Part of a small language model's weights: 3 heads of 64, 4779 steps.
Each number is 128 + 32 x the weight over its row's rms, rounded and kept within 0 to 255. Layers, rows and columns count from 0. Numbers have three digits each. The size before them is the row's rms in percent of the matrix's.

# up: layer 3 MLP up, 1920x384, rms 0.178, rows 1765-1893, columns 144-191
# down: layer 3 MLP down (transposed), 1920x384, rms 0.181, rows 1765-1892, columns 144-191
up1765 096:145059141019092117177177133097113174179152121075128086120135105133197109157154124130163126123094111121144109144073112144211131153100139150167109
down1765 093:136126075192133135124141088163155139079067191178122107123132148184179079102153124127134075125174123131088101190131143168050082113183112163087146
up1766 100:091122168132141196112106210171237139123105144095062155081184136142197134091133136119125143108158110153079157167111125099165129121119173102141095
down1766 100:092128094155127138145114140046103111141138093125106130129067103160130134151168111098128127121091099148142113050163077112105145142108139067176125
up1767 095:144131100162144041157123141144147117078081107151089130145118100118157145130135149158151077164100183147139134180137118171116099180131129129136145
down1767 105:184121101137188092115102107080129151114117132108128110108124112060116180094153144115164124104079116111043138102151122121140171112126119124140116
up1768 109:064116148128075163118126131094097160137068168170125115115108088131151089120119106181130144138137172121153100146130104137063112109099187106110113
down1768 102:159075136137141107137142079151150127180087126108184146087160154146056108087111083135163111106101149062125083132105139124102131130141149127104141
up1769 098:125082115142194130134169156150105090112124150131139155143059135110151116153193124169100146116063123159101204141114109136140178135206050168100109
down1769 097:105125114155183120157228157039104159148112102104113080134126101165164104159165185165157152147075125122112192134115126150122150152137082173130135
up1770 099:164104124112087153132141139156112089080123127182158158154129112232098178153057160155121140071098143103146170154124139142118135100133116176127176
down1770 099:122098162168052125080135106172081145142123166107120111125123114127103071095124122142155138158135186107108085158108170155151188100151126166125174
up1771 107:114113124099116086143134147118127119119065134104171086152103124145153118162088155138091122115140160163164112153134104086191113129054134104111127
down1771 098:106187147162100138039146133151179138096126183122170197126157138218121128126134125169178159125101153109122153089152132165175131046128098127125162
up1772 105:136065145131169106069085142094147123131165142153135096115135100116107139131128174092089125114116140099141087062139130114156147176143124186073119
down1772 101:143114123141200128141143139159130114150151093126115139109149097107067127133170165147093070082089171138094155104116179126170145126135140164122147
up1773 085:111134132130174087176126130110195182141139046202073177148080160099178143092108103118110136119155126115145148133063136043112029139138117166101087
down1773 095:124156172133169194142124142122100101047159135142101150157051097128112119111095167192175070146120143129119198158149050119125119126151108177185174
up1774 101:152127144197102174120091088032114135181067113074110092164095132135157122215140102096040123130122147042138136131105119066137128095176140088109106
down1774 103:134057159155128150117111109034094118120059116104140112132182157096116063128147073134087175068176155113103107091128128064094118126141197159094057
up1775 103:132076162109204125158133105148136113123164065119134092159114114082116166110147084166180120108132127112103134077158050130045139079080149084124148
down1775 098:166144116141228183054061106142186165128084153142103158082124111155128142134118106094144206122071116098147105147141095107107132090134107197074048
up1776 094:113137102099086091191151103133119151122103074134055133179116110157108103138189108139099090134162125156122163101099135131129147109121108087091146
down1776 095:101074100162153057161136092088108112096136124069118146106113086140108103175060137111120128160089139159122128143102111161137175196180087161119107
up1777 105:124058168166142137074160109116104173076095119169121142162106109156169124140101118138104167104091101096144127096130084113096185141160180073068133
down1777 103:169089132089139124126150135125103090160043087072103167141142135037127124112101064118144142173160063144150119060073145168161157134114094190052150
up1778 093:162148172129130113114109147182091090093156076109050149123106140133122155127136132171128139063116118122165132212133103158051170083130133129099075
down1778 088:130151097171062165052186117134188103142175066120174136138149154126127128082104070098187145150114157050106154044141128128131122125178163148153131
up1779 104:125158160146124121146138099126128087108083159110126169202138117135152158100143128132103140139073150099136191087143145130151112139129082124126184
down1779 095:118209096184192166116113011090105100124188116090130151155076109171138123124168099102157133136141199162084126113128137129095178168107154140137085
up1780 097:115102122108174176114211062086129114119163087172075103115160151098134143105075106116100110133185151124121163102096131087132197099099114094126135
down1780 095:128120111033171142128132102184108170110159136139131106125125120163096095082178093088169115093122037073108212117101046099140095193108104062095097
up1781 103:185045133095084224093148148168105171162164129119115088127156128116140194122176158164130138076170147173148146173124139146135121157129118086178150
down1781 106:122124184100073148140113160086093137131178080064159115167150146137066168179136126207102105031159121079143115149155133111180111152138127083149167
up1782 094:122177150148098119182135105122128115079122149089150083149140123085174161130131089176162159131112067112108082082122163115147090164120158104140110
down1782 104:138156135086121118199176115134143149101159132077135092144119101146149117153086106121135107150128097150104116109122161078128129138161207156043125
up1783 098:147105113204157114106104107122141070100115074131148110131094107121165151167148154116156121089169126136094111201103159116165121113121102146097142
down1783 100:065161118130116142124067098085136179209078174075098069079138138158124186149162133151145100121158145075143174103163137166123069120037161095146189
up1784 096:145067102159137192110164133092153138120171130191164158107148043169177126090143113101145079081111126137128095049094105125066168127180163122095140
down1784 098:142135123164130146136075141155151145142103121117131118106162116109103114082153052116153106103167116176109154165148086134097178194122120162077139
up1785 098:131077123153140118165162075181193151107097132130101136089098122135087115084138140170090105096147099086081194152105098140092111156158132134068094
down1785 098:103124133141072132117138090149121120072146143086143116149103127104111138143098115128127091077139174132138080126116138144133174121203146157164172
up1786 093:120140163185094158157124137134151161112178167133114110129066098115131134150147123150107102156131151129123085164065085116131204161109152130181121
down1786 099:103146132114131118129159063144117146076166115083185112106117107153130161065048130124180125166094083151146168143103149096123099139092128085105123
up1787 099:179138139076130186099147122170136117125121145136116076159148141093120192141123129115135154161144141118157108103146172115155100199118099147136135
down1787 092:152121073095153155123137100145148140161095116123137148143120159180134062134124104126064076115136132100134137166106136126088150068141131106081112
up1788 096:179187155134150110135142089113125126131144125096120095129136102172173088137117122133143124152131117130161170086094166124153108082161057127131150
down1788 098:099102090186098080099151107072128143108111132114122118106124077149139137111087151138154088149112142120067127049159104119173145123142152147140181
up1789 101:123134131175159106134148143067139200192121073143029197089145108101125104112128056186054126100125104151182093147057093204158139133112118149145114
down1789 104:132158142151154120141144095175094148215108110108168161117061153033123099180117088185139122131138180088179113078108079159158148126124145102141152
up1790 112:147156137151145181134166142088061182112079179122115082158193132133130128127156127165149168099180169155159141178231143110138136132103121122157176
down1790 109:117136095150104158127155085127084144132113124114127116101177191156178035135109132139120141146108068167189104128120183108094098118097123174204138
up1791 102:161187124102117130154172106137148199130126078146167080171146099098172163146082112141117141109120168109110127089103191082111162143073122089123171
down1791 106:107134158151133103150130108135149106122137066125123103103149157075144182137105142208123171107140113077123134130088126116166157155114144097112155
up1792 097:137150129148115144067128122096161076118150083150114095118117189129151127115170157140129126123162167153174121139127104148146118100148101169114115
down1792 097:173111136088159102110112169143125174138147109148116113142169154145110150120100062160189095136139122145080115085167148121086087129104111127184151
up1793 096:162107142077119121082085112178114152168133118090184054139117151114087131110096088147096116117142098147099104188171051108147146129099110126163172
down1793 095:108131129092072132128160152133179127116136078119140161112141183173204100124191099137074141138110157120165191131117170111184135193138147178105113
up1794 104:125137168130073109119134173142117075140131111128118155093081148128161160146129153101063095137123171112174196104126127137124144138133084102153135
down1794 100:106114115130145141122119156059182121116070116117192156141185179093114054207079169122104157143163145028111130107113187137095105150102106121136108
up1795 097:143145156116194164072190158109147093158155140078068109141166158048114115073136127173105112135129093168080164125116091218125154071126123192140154
down1795 099:148091162173090092156154144101121106095058167106102087163127145115086042078198143125120176112086128140138103200124090075151132176177066178141162
up1796 099:130117141147127100149123144141112127166141126143126103136130099136114111142089077165117122114126109122132185221093158152118105094133128049059066
down1796 099:125111076120104165143103163102117130127139130143042155135129135156161192201127130152125157109085120053137057108086177157112099093113115114124150
up1797 097:141088113193135085136145155106150121122114128080138156140140118117121137077120139154151100124132133193063182086142099129128123110097075077075123
down1797 107:119170109189136136120123140149091116154087129167107177202184170113134162140116111150121074134124062103085142126105113163092083112147083152053148
up1798 108:167136146125055121092154135095097129098213157114147116173121101143075154149137085112144113125118119159142134093109168104125119126173074124158140
down1798 102:090124122157099100148137080082118060123081143117108142145123114141096132139154128105110192163206162157171102114147077091125151122118117166167141
up1799 095:150156173104120174120128118196157107115125089113126165133153146087099104168120107153042145112137110129134153130159112199096114118112140154059103
down1799 098:169151071145121082128117125174133141167132154139123150170118121188122119081112112180126079119131060147124099121119116153128205195107168158152105
up1800 105:157110137132114088122120140167081093127182068128111133124157170087084097131047109084131166118112104171132148197083165144107110124118170101133117
down1800 102:104035159193121100075094080206133148132163112129066123166134165159112105121098095114097132157145109189166161171153135093182122148139144126112127
up1801 095:062152105129155100154119059130134105179162129126135106135141143154160167166164132121146101141148082165148193122129126145161057105142146120108084
down1801 085:141140157111111096111100090182158149140146117164106114151072144148095088084101114096156198112128115085152172143113075087160110106111167201065072
up1802 094:151109139098098030122157151164169128121222149128107069128135123152144079100090084120127125164123192124099174124149102122102111155145121070115107
down1802 096:136108177167079099168147156141123173173153102112164117109143139186160163133164108099126110183170123129110124121092068121039134138080077067119134
up1803 112:135132095091142138136131117108077102138083140205070191102150124114102166150069168121131150128059200100094109129099088116160146152171109125147151
down1803 099:112139098139154102215161092115093081112069137152094117101116143107045119155160143132144166083131121096152107122142154172139111187177221148113162
up1804 094:169131117124124106100117141147120173164163134095131105175125122110031082087123117143106087096128143121097112106182119150147087133149103126095118
down1804 094:149150155168132173090124145078175093162109100130086076130130126106178105102188107086128148149119204173150114096183125107089104130165125119166207
up1805 099:198144084102103115102155187102071078131167147122121147114143200119162144124128174131095098126152143146125139172120104158112179175100166086163106
down1805 095:098111095061129098193130116116048047152133177091088163127162154107129137168126098175144092137121175171118126140112111181093124152154145127174156
up1806 093:138116151172136089145113169135107113082114153192128106156101147096119186095117102110153100157108109100135129103053163164178190103170146090097176
down1806 102:134150161142143107113157133144101162129123172138143072080184137059159133121097113152112150158093134152156155116145126146109167139138168075125098
up1807 100:139086157176154173076122125142143144134127101082054151146129064126120099088166121153061137169090146151168194125110123167154157099076130140189103
down1807 097:126144119165129113082142110148093153135131090176114135088137118123178110149133161216104095131105135141153136174170089137202148117066123119146129
up1808 105:153118128096129130090135117097125104135103122115096118092112108156167171150097169167097108120123097140168100179189149123152128088100106147101175
down1808 106:078068138114118137167119153162072165156135144142102161138188134098117151120135148107144147054144085116100113110106170064144187107100079136181112
up1809 086:097131103143119136107124122116128132115107105160138171190119091112116151090106076145078157145120132123126100120054105177123137135130115155121125
down1809 082:133042145105124137125151127125094106130152137113115093097099184166132059160135141082185144097077120116109100107121126065141095156153123117132113
up1810 097:160142177130144125175156173143124169148151138148126047179115085124158072208143134145162071113094137104108095125121155103092144207185128158108051
down1810 097:128135090165133131087189119107105079151194142135116157102128156128134145114152104087171128182129176078129148109181127099136101166083133087146170
up1811 103:207179131169131105118111097142131121102131170134171076125134099149121085093164152106150149153150090130154083119103146138118078124133148162144092
down1811 103:103058037116106134103150142131147113151088126123076146166152133090165132110168094087099170098155116208126126117165182110117182148174128120135076
up1812 138:164079104182138087198106193099123164144162103125090107137112102151150121090142119130133122098113117145092132144099168174187080146093136109132124
down1812 129:100070179111107110069057152114082148151146106149108143166149080131191184126105108128099146059112074211077123138091186122149124166128143151183084
up1813 098:150106207112121124060128137134142099134130093063157116125150208157118098105129115063135150181102111122142101162077110101140172129117183112082155
down1813 101:155133114132148165102089136122094161130121139129120099169151116089113104070107082145171105190150212161112103162142126194067129149130127106187121
up1814 104:146112134099071105173125142172106110150121053123099118070124080123122172111088120147170141057135183161131119175157104084158065169114180135097110
down1814 099:124103124120135162138131118079187106122137159151114129135137165145110130122161174098114129072168136114126120090079143132121110152156103100121179
up1815 107:177085088118142102140136166091149101120174204124230166150116150122176116153164114107128124211149181201077145118110136137133163099124121084113099
down1815 098:071139108140065120140086149088088096171177079181098135117133172127149186179166137147133160123117095165131105142162167081120142091167137140078092
up1816 090:078171116101164053064136160130115108166116115078141143158130114105208138060091120139115134115127117085081115098119186128178144106095128096112097
down1816 092:164146135106152190132123102073062091104134170079140062136076119136098109145130129136070119095098128105159050136087087124121161090146086103128138
up1817 099:077115149102139161146124141140194123117155201127118142105052166135162146075128112142153095189148164131184145145098148125178099111129122072162145
down1817 099:070162134105095105115206175165173167162183127098090141147063137143116111104108098151081175137167159136154185121147087120195095156088093075149100
up1818 100:219125113120148132100091185153147085073142156133131129173127088123190125134107095147123107153110106116151085095122118137141134165106078149091090
down1818 102:179102099144079128150140116125135113117202150128130204093159115127146113104145117120092135131143128152124077064101084089156113149100120106160123
up1819 115:154118145176094165126163116131138174203168147138056075152143203095132091134155144131183109071134165142180142096118148079119107111111169091097233
down1819 096:075097086097143124146121102145128107103039143123156112127106105121127107090127102062128139067123079113103149113120151140068110106142147106085182
up1820 107:075150153195114153126113127174139086146069190180095128183107172102080088145168116111126150105175162070129087194194175136114116107151182117113136
down1820 109:120142105137158135110171075081126150124132099087145115116125053118147131132188118123108175136112127089137182061158100088135117111107134116155132
up1821 101:179151139118210132140107114135116112135073151124100089109123132106133103135181131162140161103149101106177150141117036132188172174135079100101121
down1821 101:147123103141166137173096148160103056189117169140187136161164133145133130123144113114129142107116065133113085168123133101083201165123086139099101
up1822 100:098178132126066117089127198125139161134121081132131111164115155101144188127113084193121162169156149176160134124120131173095174141118143168167195
down1822 097:119121136155123123095086151142061170169148172177156142136164150095147123096131077157118128223159116127107118146184135151135072147168116146107119
up1823 104:137109117138128125064085121116119113094111089182136131150110077086074133132151071161111120172154111190197122167121121164105183069112144141069077
down1823 111:145109164129074034066120105082101151063167150140083148089074142126067136125128121116103163117181117155105130144120144114150154128106143136063148
up1824 099:151148099136100130096184066117081078173127126045061124136145141140147072150167145119159122129094117166132134121144157132188092080072087122139163
down1824 101:140107144132161109124105081201151145135108169117104128128112148142127143117140105112105157152142173127156149178127160125150131212189175143226083
up1825 097:155100143170046130147201155097121122057097102144184111091173187185127129222105091134167070130120133099131112132121140161140004144134097116161184
down1825 104:141163112132133093115125132114154101185121091134153113127136138117108135207150133152119129071132129152135090110107119103147142122144094071174137
up1826 101:133140104174172177175145154169153122136125208099093063139134135106123130126121192140171125171179128097116193150131158106121062171150133124084092
down1826 099:133079130161130135126107141218187118103178125081143106102094112129141079131121170138102094107112148130106106122084125153165136109108104140089098
up1827 100:153101181150125104138155187155093109160119163148110119086166091126083109148110142124147170101091136127086136180133190129117109111161148144109085
down1827 099:074156153129120122233132131115145155136110107138112188134139091126097085116131203185122161083078168127108192103121204112063099139110089079099103
up1828 098:109071152107143145104187106193144148085192096174115101127129088110112124104119174127080129064130103153081174129155162069126089143123103131148132
down1828 099:165113124079072126135118172188096035170127157148138057110135175124122083108069138086126123116116146102117098085159148147099143122146140123142104
up1829 090:128118134140126117174123096198165136084103123141121030110173159128112096154153154118172117135112152159150125082115162120156099140149128106127116
down1829 090:108100101144091145094185124077101092171111080126107062088114129133114157131147108141172158137133111097064148114142084158050173146111143145176100
up1830 101:185147135168176126112176169134128143097119076209128096109135178125071094138196094148139125130104136185083170076167148069122153054163126143129170
down1830 102:139073121073126203095129036172122111145047087177083147134082095102086175139129162090069131122135102136183119156113134129113083099089088103118125
up1831 095:166140120132138166121151127129115110147076144099139135190158110070158156166119173163104079146174160107223102119122136108093112084139077101132096
down1831 099:131124132106092185132118106125055184107115180114154098114111155092162057090071078136109131127118092115114135171031103145157132142070159128113065
up1832 098:085068094095090128073132190163138155120132124096116136117065138093100147105072119114166139161118104155093122137117133125191158130072113124177114
down1832 099:103094117091153155148147102082149138105113117191111122135105076126129195087163160152175149151116127156157132125090170150094067112207116091126146
up1833 096:128110125143108153103123119206176139121124142158132161108117122150138163150151151165149106084161182146178077176174127088122164126135109142103102
down1833 097:060151062163132144091095074102109108137148134104130121100173122171119118125103140164118140125089094122121167150081112156104146098097188127160085
up1834 100:190112166064099125135143137099095120135072115093119131103134168103059101110065103155121153135129160174090090135115124119086125127088117093122091
down1834 096:120162122151177095088136100105166166074096139123132121134145115118155129096111090076109133133086139093150141116112127116127132087107106087123144
up1835 093:150078081082149141153113106176166170151137122121142107146123162151147124101110133097142129163192152182124086085134099135150108093112159113101156
down1835 093:115109105103126186102125148086151155097091138102142121154121109141080102111147174190120151099085130127075117151132118125088141109112095136155169
up1836 093:035142153149144159130108168146096112155136121114166113186147106116094126172112142109141149146111156134110110184142152162168143139109128101111103
down1836 098:156131123168067081089175098139143077127134099110126110107112157134148143097136157130124169092103132095130088116134116114162107144111094172190107
up1837 092:102148128154156133147175146151100160178138100108150105131083159057106168143133149103100105124146185190154129141122118133159149083081106124147163
down1837 104:098117136107149132108141156165129187152129132202177100137167083059177166108119159109137118108080100125105075111136089097072097148136139129156213
up1838 093:081132042127149121156192110169131188110085149218129129170125171167106142179141155121099086127114105143110171169121149090122174155110110144120106
down1838 100:142143149120073116110133150099152132182139133110180099189169142151138173128161110122116120186087139155140172100123154143061081121093156099079091
up1839 101:130097092133111140142125118109130159046105146105133126103132100169109157069134153121135113164140124122137125125162155191160166085114144125150107
down1839 104:115130076089133166172081106130074136072117125077091136134119086149174154111141141150099173110130149073166178106111099172081106066140092074067119
up1840 102:086074134115127163111155085094107134143120145175117109158116122137157096117110096112144129129097175113113141139098199135105107121152137118120145
down1840 105:122137110078147141153139093163125175183149105130065107122122135202146127112130072147149152118128164140131177079104171146144133126126126120086139
up1841 108:108062153142166151066137117183059171156125101112091098092100147088117080190178100137128120149147071108116202102150152148163048150135155111156153
down1841 114:115105116111098171124133076157119130067149099138143134169110142132128148171161124138124127125098142120137147141162112122129052202140175129107130
up1842 099:103088137123090106143141133107217141119205131128122192125087167156205159096066172104162113093134112076103093155110153142105150139110104160157167
down1842 098:163141190165108103081115143141075104095180128124115122157179185193125142173165174122133136163072166156076108160117170162113129134082136168120090
up1843 099:115140144160163145168150117126126151135172137111072141124123116139091188172135171091069126113118118206143074120139170138154119121088134104128113
down1843 102:134185131131175132155138136165047177140148083055100205129141103109116122137120122076080106144124152100099125123153161091104073140092092108137060
up1844 096:113097161149154120099137139160102137133129170097149163073126148145113155102165191174065083134086094166137114111132144187162089171115104166172172
down1844 099:121099141172173144153120101121151164126174164062202120119134118036128134131103149170140185164102113118140097150150123130122185113093116121124156
up1845 097:095114134167125100145131137064130126152085094116123128096115140190115171187180170173182090139123191137121128068099139138127112116122155105085140
down1845 102:210124085074115093073114176170154136157118137125097173176085167150157133113113132167098117147125143170153186118130080075115085105103158158090116
up1846 093:102131118092082138137142087097066097201137090204146146126115104111155145090130110131093110052146114162111101102114148134121120096158111143080054
down1846 110:152105089110128102149154150142167101149123160145099100149109162112088143160070138135133117063115145150078128115157067068106114115161084132128076
up1847 098:199065130190142140160146173121076165125112116135125140170154117131193171156104067129133176142152155115119145082150159091120065118144176121132159
down1847 098:123090137133132112148132196107127068134123042157133108145169103101162093153161168132128161134075145137098132106098129138123081145155038135105146
up1848 096:106085110104073131121093156130120121132103161153134075088155141144109130155109086130112122129107087110104080196173106181106123138134171094122133
down1848 091:108147108146119122169105112094084080149140103074118165100114157077141108132119176119135131100146088108112186104185098102172153049092153074132153
up1849 096:144107096096153158183111098152143107126176164157120119115108098148110177154145154114151167163079109117082108162130068117127088089098106136138121
down1849 088:095107145111112079021139142089110128157094179150147148123187170065156079148162093120129143145139144108097099071090145072138085144219181147132151
up1850 097:083153102118118142106047106161115122158129118165109116109129122159116108154148137169166106093143078126161127105082208133158181111102130103104077
down1850 107:123125199116123147102118145164113153141128092117169078192120128156170122201127136104158175131127209133205107168103140164127108110096103029147110
up1851 096:118146142112129109196161116103160149143127121119163106149189093141122110190142128071158106135118122181150139171161079094163105144086114119126113
down1851 099:178188106137153099121138152122135127117109180095127112130153125114058104098076133148198122119121129129131130178174104138100195162130098109121139
up1852 094:097124131153114141088111141059079146096190175136116113085191136145153103120131117190084111168185229160092134165128101074173160142172114079109139
down1852 101:117142129192108079135150111082154153177130130107159196126100129151127157129121134151094206148156108098110100102070164141163119155116132145106131
up1853 108:079151120136158166181110120140098139129103075136148135195137113150155120193104100118122117144151140101163149133145087139108111134192147116159182
down1853 108:121091130119132143175124117126113143052086110130114092180152071180122141119081147155121107158130103167185131178149032088044144144108126136168147
up1854 104:121111124100099095097187134091164130131132140139157178138151160124112108127159121065055149160141120130093121154117131162080204154084161118141160
down1854 099:178123142171123092135124088100153049172128150134105100145151079126162166101077106156105156117129148134094156076117162145147141081118184095146168
up1855 100:100144124123136127104131210133070167139100039158127139079122112168147169096105154147051082148103126138176170090125153119116085110140157170139131
down1855 097:128103164142117141134130111129047123170107149111163119083102187143075132161175155172113171080072097154094099131106139121121114128136096128157173
up1856 118:141100071108141095150104113131178070071131158153094149033081099133117119114088124100149159098133146102123128130161147184024164158126134104148141
down1856 092:150117157178179133080156152123159129095090178163111133117118057111139127107138120093062100119101146128157088083115149164072155118133146120157191
up1857 095:139166179137117115114093134127133150159121199152164119103142111096140155116149161101108106080116096142142139144111104163150052125181171123084146
down1857 088:099146187142125100125061111077182140089124113044082136083154157161117122158146130079136137114129163126125098096133152100157146167144103090136156
up1858 109:092095131137165061068071121110159162177133151167117152129117041126143157104142066127106126119141130130005130103135158135129110204106167092127108
down1858 098:121171093144154108168182128155101093114147072125116155112122148105109075120099099103142194124114116052157118115091100130140099080108148094168153
up1859 090:124144133112170132071143155133094067132145122073148115068158199102138095087100079124117094137132132146142118089088155156162112138176131088151130
down1859 089:107143156151107109097163109132157111125152102129123114162114134164158135158088115117167160112080084153112117151117128075101137148102130168146080
up1860 121:143146084166103104068218132163177140140125116097078188124147154083130117090141087080128121159163137113104129109104131111244152136104114135151152
down1860 100:095134190085118143090141135112112113138168125088100118123134139129080155152106081154190193126130063131139148123113090087171086125152114145107138
up1861 093:126146111159120150181105121088073137105114129137115131094108142112152058117118157109120150078160097119121122102144134125109103056106053108174145
down1861 095:141132090140151073097022124185123054153128094137133091146143115159098111151164107115158117119086098123113159069120144172165076147108135112147151
up1862 104:169136154148133145120149144113131136129121096156103182108138168161188089067086180116157146149120219171146163171182102122104122105137141105162076
down1862 110:096112133114094092131121126176127086165142127114090134202103149115168169049145133084131114110125092115104131129177143104135132155127083126102128
up1863 094:176170086071166062098111128132133134197194187139063085096137143110173095086161101131131137125143151135076095079160136090105137153177133060096101
down1863 099:131137194169090143112168101153149143108125101081072170165111134141111138106100185113117112173112153117158148133117092149123070106168150196112174
up1864 094:084143130103135112117132154142141129155086135096126193143157076108109135108102144134124122082153099096196099118127113090196137165055073049192077
down1864 104:176108102111189108182112064147170140139076093153119158138133119107124160079108151124141164176092098113133138134167098094119096128150104100120149
up1865 094:138095111164210105105137099112101147097122143143103127074145149137158086153118136124089120168142153082131123198102103110114124126192156227113112
down1865 102:127155041116147064144135170117106132179088067107084082131135084146124123114120165065124140091129125162135130114122103095157131096115097179107189
up1866 096:119087149134123166190104089197129138081172168165090200119177149119107099148101164154105133063133133136123146070112078115103118181111150122113081
down1866 100:142128094139149133102134088159149129108106143169070126122105148080099116097119142086098185134118076096148183135096133103069119153103102134089102
up1867 097:119103102148095148057125164122158140134124160063112106094145121123146142162116135128181125164121148150161140190108115144099113096137124098129140
down1867 098:095163136118099105095090144077100201125124087119146118126234134186149147124109185156146182141147180130084174120115106128116117105095117076216174
up1868 102:169126080135154077082134106129167092098175147141156100149143146131117112125136156088102107157135106122141124157155115145140117128184164088131116
down1868 097:109153120104151156134139157111052114045162125179133130176159060122089069148171080142113118090147084156159133108174078131078132116046066122064130
up1869 096:105105150128058094203097124161094154122117081137121072124158069179086119105163092126133137130148173140090150217110131107168110160122134144142158
down1869 109:084153090127073196115080102143105094143104100115143087145129078142121089132130169189196141128087198075089151121114097133170153133103119100151124
up1870 099:194115105164102090169145102167124087134059135130165133153130144108156159099118145168157076131149115147173118142168122106130090135133091087160141
down1870 095:090186145111120139076096152100131179085137142157115113174174179133145019113149146118082122170096130137128150087148119165137106126090160125121122
up1871 102:148137129084185139090085081071160148118099122134130127158159133132121098139105163129150119158145081067140191125173137101118156106178157112161155
down1871 102:104234121091073097157167104129154138231125141128085091098107148129146115130151079161147054135194088141114159124156146166188160091175171082094088
up1872 101:141135181178212166133097100114086152135119137106126133117155161102107101107133136104129173096167095114145109152076119131093140168112142091149131
down1872 095:109089111157175131073120049128132129159141124107139129090082105146092125224179151094077151094131119105124169126087135110112154143106144165120134
up1873 103:129164119129153124145147113168078137136183139197128166096114159170098134213174042154123105090123159134136097110097095101165130165161113106147112
down1873 096:174160099157134094158131149113116158134116066145187152180117137141130096176037175117184196141142112127088137146115165084111104088138119156177155
up1874 103:126108150114163194144084165109150134169095139182063119113079092125158136066073133160123129122170096183185183184110089125165108164067129099132133
down1874 112:176129157128087107148175149133130075072063188090092118147138102081106161113078149157102107136131132079137176166139118069171122091176107126128069
up1875 106:091123122147115151157077148120103089133115171133120092156109063122166105146153130117165144178136106161125113096132156183114111153125099121151115
down1875 106:107109131132059134110151116089101144111169096105120112113172114108131158200118137168185112106108126152110166162120138111082118113157142118130103
up1876 099:097107086143138129106108133163089144136110161162157146114171138102131186079134171149102138167079208180077117179164106118122167120111138030089077
down1876 103:114086094123140116104143158124103093154154129117137189129119120136119170162115206137136148099105123098118110179161110168159110107146103089138158
up1877 098:126163131091067086140175181149183082120157155158168080122142066117122081106125135171148122163134147132108147074143113090114144187138171121147134
down1877 099:074127053133168174144115124187122123116094134123112118083093128120133129181151134140102139142123096132114128120152109133137144167115108132120112
up1878 092:151131165108166109159138155131084141141151145101125151137106108073106121127157156099136176117137126139178132146076117100207149124125114100089078
down1878 101:131151107139174106154132120130050108190130116135120104104137143129102190120121146128114166111090177148052125114176151156093179104088087054145112
up1879 102:147150134094120151100122083091119089085093159205199179101081121106082191100079121130171124105150136169139076099152142118115168134165164201092129
down1879 102:114183083143123086180128107203122116081148083159081129120103129108072180122173164123120131099122119117192053139122123150128193199130123124073159
up1880 108:128183141143096166104106122072176090111159171089119135102190069057145164177142144160113068129118097109085121072143135114151170148189175119180107
down1880 111:075183176106096206162090170080106111118107161116119129066114113100119104188145176091170189158142148150092158151157122116159168074130118137148131
up1881 092:160141100146131054175127128126143078136110120160093058145124097131061141074150100109127131105119143123127126161172166134135126175148101102024165
down1881 095:142124092103116135159110162101107136077175170134141185102108149155109153064148136161075093139145136162125149130136150148109116141161159138093104
up1882 098:117115210119080144142082138156114156181134204151133144140093096123122070115137124151158130157171095136205144134073099123171111153105112151204138
down1882 101:138160137141115097126165111168194166088081167157124093112113119106083103129157173134156164199125158097147128143105150104091128122110167158192096
up1883 099:119107148087181153099140174148111109111156173125154120064106055138156129120064146114094109097177120172086156066114105131090115128141073141162149
down1883 106:116108069121097123169176161131182138108168161094177139139135138158163145123145127120129146161138130161100132116187115139155134158095070159107125
up1884 108:087146115195147105134111197182175126151121114115134128111143145123122153091138121137099112129169117133134125119123100088163110123081163111187173
down1884 098:128098149122084101168121171060162099141166113130114144138144172104088136169184130121181127179137117093143150167127090122133108102162153149179111
up1885 101:116165136158179159107154160135105117178099115113058104108118112087100203064074181103136114087145123152058083133191087113150084176148101211110130
down1885 097:081150139106101150107145089117126043124150086093140147128137095120127086102114104165114109101110118172197115143119134124070137084067079090107114
up1886 095:140059161169171126112125149121129125125152127073143121083104119102144106098094098127058154125115104172089180137103154149189156109120134088156125
down1886 086:142081094109152163092217129145131142154148143137152095081117130167109124147112135170144166135165184105138050116140112154098126167179122089091117
up1887 101:128167165101062131143135113137145206108134124134050203132164102119108103115152085158104114149147130070133154109140141076077152090140156142111153
down1887 102:179075137091086091154151139135093103110130088157204105095121055108100151162152130195146107145110183155065148114086107144146072129141121121145137
up1888 107:116159187084087142099119120136125094109190122117130130113126096114165073081107164098174115129095070212118121095141143148099161150119125167124124
down1888 107:134076161094144146117103108162138151138172032073133174099156094129123100044099044120124129097149126139101121102147181167094176130093138110143127
up1889 093:128166101216106126068120114134143140159138132191143149122144106116064161105132163123091128087133100130136062134121130096139146137151095132168087
down1889 097:109138163139125122081122137125110101126067101119142093149186135141093133160159147154162122082149123088157093120132182090122146103162094111109134
up1890 100:164182159077097162085114143121193036166143182129158144122102198149088140077115159152117148133134138110154113128119152133122164135108091104082201
down1890 098:097124129125108139141136092108123144188108115079184053127210126130135198161099158141097099148089152089222143182134150079119173122095133145142121
up1891 107:157181178148174111148083137212138077152126170080094086107134142128101148157149093117139176133179138084123169121111182103051162130112142210069113
down1891 113:171160158084112108096106112084102117167114103139157126124064126213148084135172126141148125162127097133143147126132097143184127105155124141143094
up1892 091:147116138106137045152081107120148142123156118100114076113098115097131162117098131134107124100148114166108140082171138104112093115160116122172158
down1892 086:099139093152152140121154181142158132108130135139125111102141125156061096173141109160187149180130100116100055112179111165090134143056129138147146
up1893 109:130123127107141151197166145130168151124145202142111164122079105148133072115118118122179079158097230115150097146101167137205080125164113162148153